{"d_model": 192, "n_head": 6, "tie_embeddings": true, "init": "normal", "init_std_o": 0.00902, "beta1": 0.95, "final_lr_fraction": 0.05, "dataset": "wikipedia_en"}
Each number is 200 + 40 x the weight over the matrix's rms, rounded and kept within 0 to 999. Layers, rows and columns count from 0.

# layer 5 MLP up, 768x192, rms 0.194, rows 268-284, columns 0-95
142,197,133,219,235,252,224,234,211,194,266,114,149,128,123,230,249,212,192,177,177,217,152,211,186,186,312,222,245,193,131,244,266,152,259,210,243,283,233,125,274,126,216,208,247,134,205,192,240,211,218,203,279,112,155,137,199,171,205,187,191,124,207,134,156,187,242,190,184,268,264,294,193,189,293,222,179,146,215,199,204,200,167,247,191,249,169,179,154,207,257,187,177,207,198,201
140,209,170,141,205,182,128,217,269,222,194,126,189,237,162,211,218,176,299,181,160,207,239,275,237,216,241,201,282,198,156,160,246,145,183,216,191,237,153,254,213,273,149,221,191,168,235,154,222,140,208,185,205,171,187,195,174,189,231,194,184,248,190,191,263,190,224,188,282,244,202,210,268,139,186,169,286,207,285,129,216,266,126,221,256,231,258,197,204,230,222,252,209,221,142,239
282,143,301,186,153,216,152,202,277,126,208,181,205,170,192,215,222,231,93,282,279,185,180,274,243,209,183,188,251,143,165,214,257,151,219,116,237,182,188,155,228,226,187,167,256,174,141,204,165,203,263,135,302,217,154,152,242,130,181,206,155,196,197,161,234,201,135,215,285,145,247,313,174,256,290,117,149,209,139,203,287,126,184,259,153,252,171,214,208,188,204,226,229,178,135,149
205,158,197,284,218,151,177,154,220,244,191,156,241,155,201,221,192,195,276,176,205,77,189,203,144,191,210,94,244,199,235,80,133,258,145,254,266,222,264,267,232,224,256,286,201,255,133,196,162,156,188,139,218,178,127,181,175,202,195,144,204,199,226,254,209,191,211,199,187,135,174,236,243,267,158,173,181,295,184,214,156,254,216,176,190,246,187,175,119,139,207,164,157,190,106,172
145,159,207,160,234,259,187,259,248,214,188,169,196,240,134,251,242,269,179,162,140,248,177,233,190,193,184,195,207,221,205,203,191,171,223,127,255,191,243,239,203,175,270,217,215,194,156,193,213,174,193,220,270,232,169,179,125,230,189,234,166,268,224,190,159,184,268,200,129,144,196,223,206,200,266,170,195,184,243,219,185,175,151,137,197,209,177,198,181,235,251,136,221,206,254,152
235,162,173,164,252,234,196,183,204,228,231,182,168,145,227,203,209,207,239,198,247,265,82,230,192,217,176,203,164,122,148,181,144,239,237,186,226,172,177,93,207,215,198,178,125,203,239,182,231,192,190,161,212,206,194,134,194,165,198,257,123,221,204,319,271,201,165,188,121,196,271,238,172,262,216,180,115,196,151,161,204,255,205,208,231,228,202,197,263,268,166,252,220,245,122,230
236,132,194,140,207,159,195,153,166,199,182,184,180,182,287,220,143,234,199,237,122,127,221,250,159,160,221,203,207,132,196,262,255,182,166,179,164,236,244,221,203,196,218,158,181,193,140,202,195,212,204,154,214,164,197,167,148,147,165,150,221,204,288,185,204,264,227,183,148,208,164,268,217,239,235,214,307,227,200,234,159,187,215,176,174,158,177,203,189,259,238,155,223,175,200,153
201,219,230,161,109,159,142,187,197,262,205,129,166,168,195,244,300,267,210,235,278,174,153,256,186,167,184,168,224,203,169,146,186,98,189,225,275,177,130,241,263,189,169,231,286,227,212,237,260,55,183,305,196,227,115,219,162,182,245,167,240,196,242,167,215,225,184,263,159,151,172,212,135,232,207,147,137,218,155,233,195,136,159,231,171,187,147,112,201,215,285,256,224,240,237,153
254,225,241,180,244,181,189,181,201,131,203,220,241,222,178,221,239,222,221,148,264,237,207,268,175,148,210,160,275,163,166,199,234,121,264,204,200,197,243,216,264,159,186,234,246,155,202,193,183,197,200,133,170,181,192,219,204,226,276,301,261,178,174,98,221,214,184,199,209,267,107,216,110,99,164,137,188,163,126,144,133,218,166,214,187,240,194,213,296,234,195,224,218,245,171,227
114,216,205,143,283,207,239,227,247,191,244,226,277,160,233,212,152,159,143,228,220,175,105,180,261,228,192,184,186,239,202,202,184,202,178,73,167,196,253,181,228,192,217,206,64,204,174,141,238,180,161,183,179,150,129,184,192,206,239,161,150,203,214,262,172,263,161,158,134,186,229,176,200,240,181,238,232,207,176,223,221,124,198,266,222,74,248,195,231,200,195,249,165,238,220,193
132,146,203,184,175,201,190,191,161,274,188,213,241,165,224,213,218,246,201,192,138,207,192,196,251,271,217,235,278,117,183,174,235,261,188,123,234,218,171,241,125,193,211,275,195,170,209,197,210,157,209,158,173,192,242,176,159,207,263,176,225,161,205,189,232,230,229,126,259,146,182,176,169,191,175,268,132,125,236,233,195,264,179,209,291,228,198,177,225,210,207,244,184,254,170,236
156,216,251,206,216,234,187,205,325,86,190,269,223,129,272,195,205,171,236,175,199,169,162,196,157,283,196,152,176,245,250,181,154,253,219,162,226,240,200,244,148,210,174,203,166,165,184,244,213,203,184,203,234,250,260,167,196,189,200,197,155,139,189,174,205,201,138,206,129,215,209,151,216,243,195,174,183,178,203,196,165,205,234,218,208,157,155,187,196,243,199,256,285,220,191,249
174,242,179,244,228,158,308,193,229,212,171,152,201,237,189,188,201,190,208,204,165,258,198,216,245,268,212,120,249,165,162,262,199,172,141,222,235,161,203,152,220,183,197,238,195,238,158,196,234,180,196,169,234,200,205,167,246,273,191,189,174,113,206,169,198,232,216,223,179,258,198,171,104,228,159,180,149,171,210,226,120,248,274,223,207,147,156,184,284,225,179,179,154,216,210,149
220,176,189,202,189,257,148,205,145,158,304,207,183,200,220,143,207,177,218,187,153,224,241,206,178,188,200,157,197,198,244,163,231,147,176,188,247,245,197,244,199,182,225,190,192,201,158,231,155,236,194,208,234,213,237,198,206,191,234,134,236,197,204,194,213,163,113,230,217,214,239,151,276,164,217,227,224,182,184,142,248,226,241,229,184,199,198,250,197,186,272,193,283,177,186,190
178,228,183,191,178,205,200,130,244,273,128,195,198,165,209,246,185,177,137,188,121,211,242,299,117,242,171,206,254,197,249,256,236,162,256,137,224,245,188,170,272,255,235,179,216,224,211,243,200,164,223,183,142,212,188,231,239,210,188,239,183,273,153,222,190,212,213,161,171,219,212,264,221,205,205,212,179,131,178,224,215,184,181,187,278,78,160,205,162,172,219,154,160,193,175,188
182,177,228,183,220,244,269,314,176,226,285,218,242,292,149,225,115,206,187,225,201,248,236,165,215,226,173,263,224,203,152,168,184,287,253,123,235,187,167,142,187,244,190,186,296,211,163,148,147,176,240,168,160,179,225,159,196,235,171,273,199,245,164,190,211,218,128,247,186,168,192,164,214,187,204,160,249,201,164,196,174,226,171,231,241,168,204,177,182,231,97,207,194,215,255,134
169,200,181,204,249,226,211,245,178,179,227,152,163,186,251,159,195,181,209,101,220,227,239,151,192,173,172,227,187,230,250,186,273,253,210,175,195,98,224,204,271,227,186,130,200,159,207,205,201,219,193,247,216,144,183,194,200,206,177,152,188,249,256,147,241,147,196,222,197,141,228,185,184,273,290,143,156,224,296,172,209,220,209,134,195,215,169,240,174,274,208,231,166,218,189,240
# layer 5 MLP down (transposed), 768x192, rms 0.203, rows 268-284, columns 0-95
259,145,204,123,176,195,248,261,224,145,142,177,251,142,124,171,260,226,184,173,201,209,162,146,331,180,195,177,275,183,232,168,275,219,236,179,235,227,179,110,186,140,170,162,277,203,230,163,138,265,210,203,199,173,149,272,243,211,172,255,128,200,142,252,201,124,182,124,164,257,192,213,154,223,246,160,300,268,193,167,227,257,186,244,129,267,250,202,103,243,267,117,137,276,194,182
200,211,188,198,169,134,215,183,242,219,224,143,196,181,170,231,235,135,224,197,162,222,204,203,286,231,209,176,206,245,195,211,228,231,239,232,167,146,236,177,190,271,175,162,170,144,234,272,186,170,174,265,194,250,205,153,243,196,234,238,196,153,164,131,237,215,168,255,213,295,178,243,189,178,191,271,208,237,272,226,210,174,211,181,159,138,183,235,222,148,203,148,301,202,191,310
162,143,305,213,122,208,160,162,311,177,239,131,315,106,229,172,259,264,188,276,249,195,285,221,253,233,176,185,231,155,204,177,192,351,207,290,201,206,160,236,112,190,41,273,167,208,229,201,257,240,203,207,174,254,179,203,227,121,125,196,142,161,162,222,162,214,131,182,188,133,311,248,177,235,184,198,154,153,213,200,235,248,126,175,149,265,188,248,241,209,196,199,213,110,140,169
149,116,193,234,233,281,226,143,264,209,187,156,254,191,202,299,190,135,138,111,192,185,156,201,110,161,276,240,192,174,204,219,124,151,199,199,203,231,220,113,244,229,267,163,99,230,214,200,330,180,233,252,233,146,234,279,237,230,161,221,254,181,219,271,248,242,145,266,174,211,302,199,288,266,178,166,202,152,242,187,189,216,194,166,223,182,149,113,205,150,177,130,178,189,214,161
196,210,187,235,175,170,129,198,198,218,199,201,241,212,252,227,242,210,254,186,219,170,189,232,187,204,114,237,136,191,237,268,224,184,173,188,297,218,125,148,202,231,114,122,218,104,186,227,156,157,220,230,211,172,226,153,194,202,158,188,125,192,242,226,188,256,187,173,189,235,275,168,219,118,175,175,222,207,285,221,223,204,186,179,220,215,208,226,234,235,195,150,214,118,229,177
99,219,217,276,203,224,202,173,189,212,276,223,133,214,195,191,198,189,222,190,113,209,192,214,197,237,199,227,224,136,243,302,205,312,166,194,281,136,204,278,205,188,231,275,202,187,256,254,310,201,206,194,219,192,152,259,193,224,245,238,133,189,165,193,232,255,210,154,246,208,170,191,269,85,208,146,107,132,190,193,172,228,98,181,236,161,239,171,233,179,217,261,171,241,244,202
170,290,276,224,195,127,222,249,143,178,230,144,81,163,200,142,226,246,156,215,241,291,188,238,92,96,199,153,253,134,181,198,245,288,226,109,162,178,168,255,203,143,212,194,135,188,165,202,175,165,238,228,204,167,210,214,167,181,221,200,151,146,155,210,112,205,208,226,171,208,184,269,157,201,145,221,248,203,203,233,177,227,320,161,258,226,188,213,189,292,262,126,179,216,292,200
151,153,155,209,230,171,205,216,237,255,215,216,256,207,213,117,172,123,268,217,191,201,215,193,201,201,180,197,290,190,188,168,241,230,186,205,219,273,151,265,173,152,157,150,196,140,233,266,244,233,229,169,159,233,213,206,191,271,187,154,155,201,204,268,238,205,327,219,171,254,230,212,115,235,164,171,224,197,195,119,155,134,153,232,258,167,258,192,170,161,168,196,162,250,191,260
262,177,177,223,244,246,177,176,236,223,166,161,225,165,205,188,207,166,147,201,266,249,177,259,219,225,202,226,179,185,146,215,164,193,191,245,255,174,190,265,306,204,215,224,179,147,233,171,196,204,165,191,228,180,238,252,193,210,239,195,181,184,200,277,237,251,180,206,224,198,149,217,174,253,217,213,161,249,223,157,164,179,164,222,183,218,163,239,243,166,192,165,253,213,225,232
294,227,125,168,251,204,169,257,233,188,125,186,150,202,217,196,245,206,143,205,223,224,233,256,217,285,192,272,168,136,129,233,190,194,211,213,202,154,153,212,104,239,210,217,201,228,161,222,109,201,212,138,174,195,186,173,174,168,182,219,202,210,196,215,189,159,227,172,203,193,233,194,254,173,231,159,191,196,222,251,165,255,265,183,231,170,168,196,179,175,173,148,164,185,255,186
186,177,195,157,143,240,204,222,218,269,184,242,211,148,172,210,170,227,153,219,217,246,221,246,190,222,303,260,211,219,151,212,171,186,213,243,238,224,156,192,234,199,212,243,194,202,273,285,203,188,209,210,187,204,165,258,201,260,189,200,209,212,155,222,207,193,216,184,191,183,229,210,235,144,266,220,227,202,178,187,226,186,252,285,212,195,219,213,194,175,226,164,188,200,225,263
182,230,232,219,182,181,211,225,164,227,244,237,247,234,189,243,180,246,202,219,207,190,163,231,167,201,243,241,207,134,189,75,252,179,176,195,225,103,248,183,177,162,262,229,152,233,235,182,218,246,244,240,235,207,223,246,192,182,222,202,255,176,251,169,190,123,125,177,243,188,270,202,261,228,210,173,197,291,317,231,140,269,229,210,235,222,266,194,220,192,230,248,136,148,189,178
142,181,211,195,168,205,219,213,229,224,190,246,148,158,303,225,207,86,252,153,217,208,251,275,195,150,200,153,206,206,178,214,252,150,253,170,263,109,127,169,242,140,173,212,189,189,246,185,321,169,159,140,213,238,216,212,165,190,190,171,242,140,164,152,169,215,251,202,237,223,176,128,219,179,259,175,187,214,142,304,74,172,192,221,202,236,166,268,179,162,179,142,211,169,140,199
181,208,209,181,218,144,251,184,249,125,206,203,159,204,205,215,188,217,240,242,242,172,178,209,173,230,179,197,193,235,191,200,209,221,226,170,178,90,213,178,189,179,204,188,204,209,195,187,209,223,199,187,143,148,170,273,213,249,174,184,170,257,183,165,147,209,215,232,199,215,185,164,197,202,181,219,134,196,162,263,216,203,218,254,224,160,187,228,171,175,163,153,200,182,192,173
146,173,177,173,308,154,251,160,205,144,178,159,137,176,218,187,243,190,209,223,125,161,216,211,206,212,141,204,230,209,164,225,227,234,208,135,110,177,217,240,212,165,222,172,138,189,178,141,164,146,202,192,206,182,181,212,178,191,243,295,194,165,297,230,239,151,276,195,236,187,136,200,149,143,221,266,219,172,185,181,177,248,191,190,204,193,195,188,178,187,194,240,186,221,223,167
228,191,226,215,237,241,189,200,217,140,210,125,170,224,239,209,200,250,150,177,212,199,264,182,213,174,262,208,185,164,176,156,223,207,164,141,212,108,174,185,240,167,247,172,206,237,111,162,162,157,134,174,198,202,236,226,232,236,236,187,278,213,133,221,201,152,226,256,224,231,193,211,202,222,172,279,212,184,243,135,161,270,264,240,208,231,200,250,241,147,208,279,221,163,152,199
203,181,149,230,170,170,316,198,173,115,242,182,175,164,179,248,183,175,242,204,191,132,225,201,173,175,212,254,153,260,237,252,233,238,189,212,233,193,169,178,218,135,187,202,174,168,203,147,177,238,154,186,163,184,226,199,248,195,235,143,224,248,224,224,183,153,174,170,244,190,223,216,205,119,164,214,174,187,218,148,185,240,147,155,221,210,228,185,234,186,259,218,238,173,180,200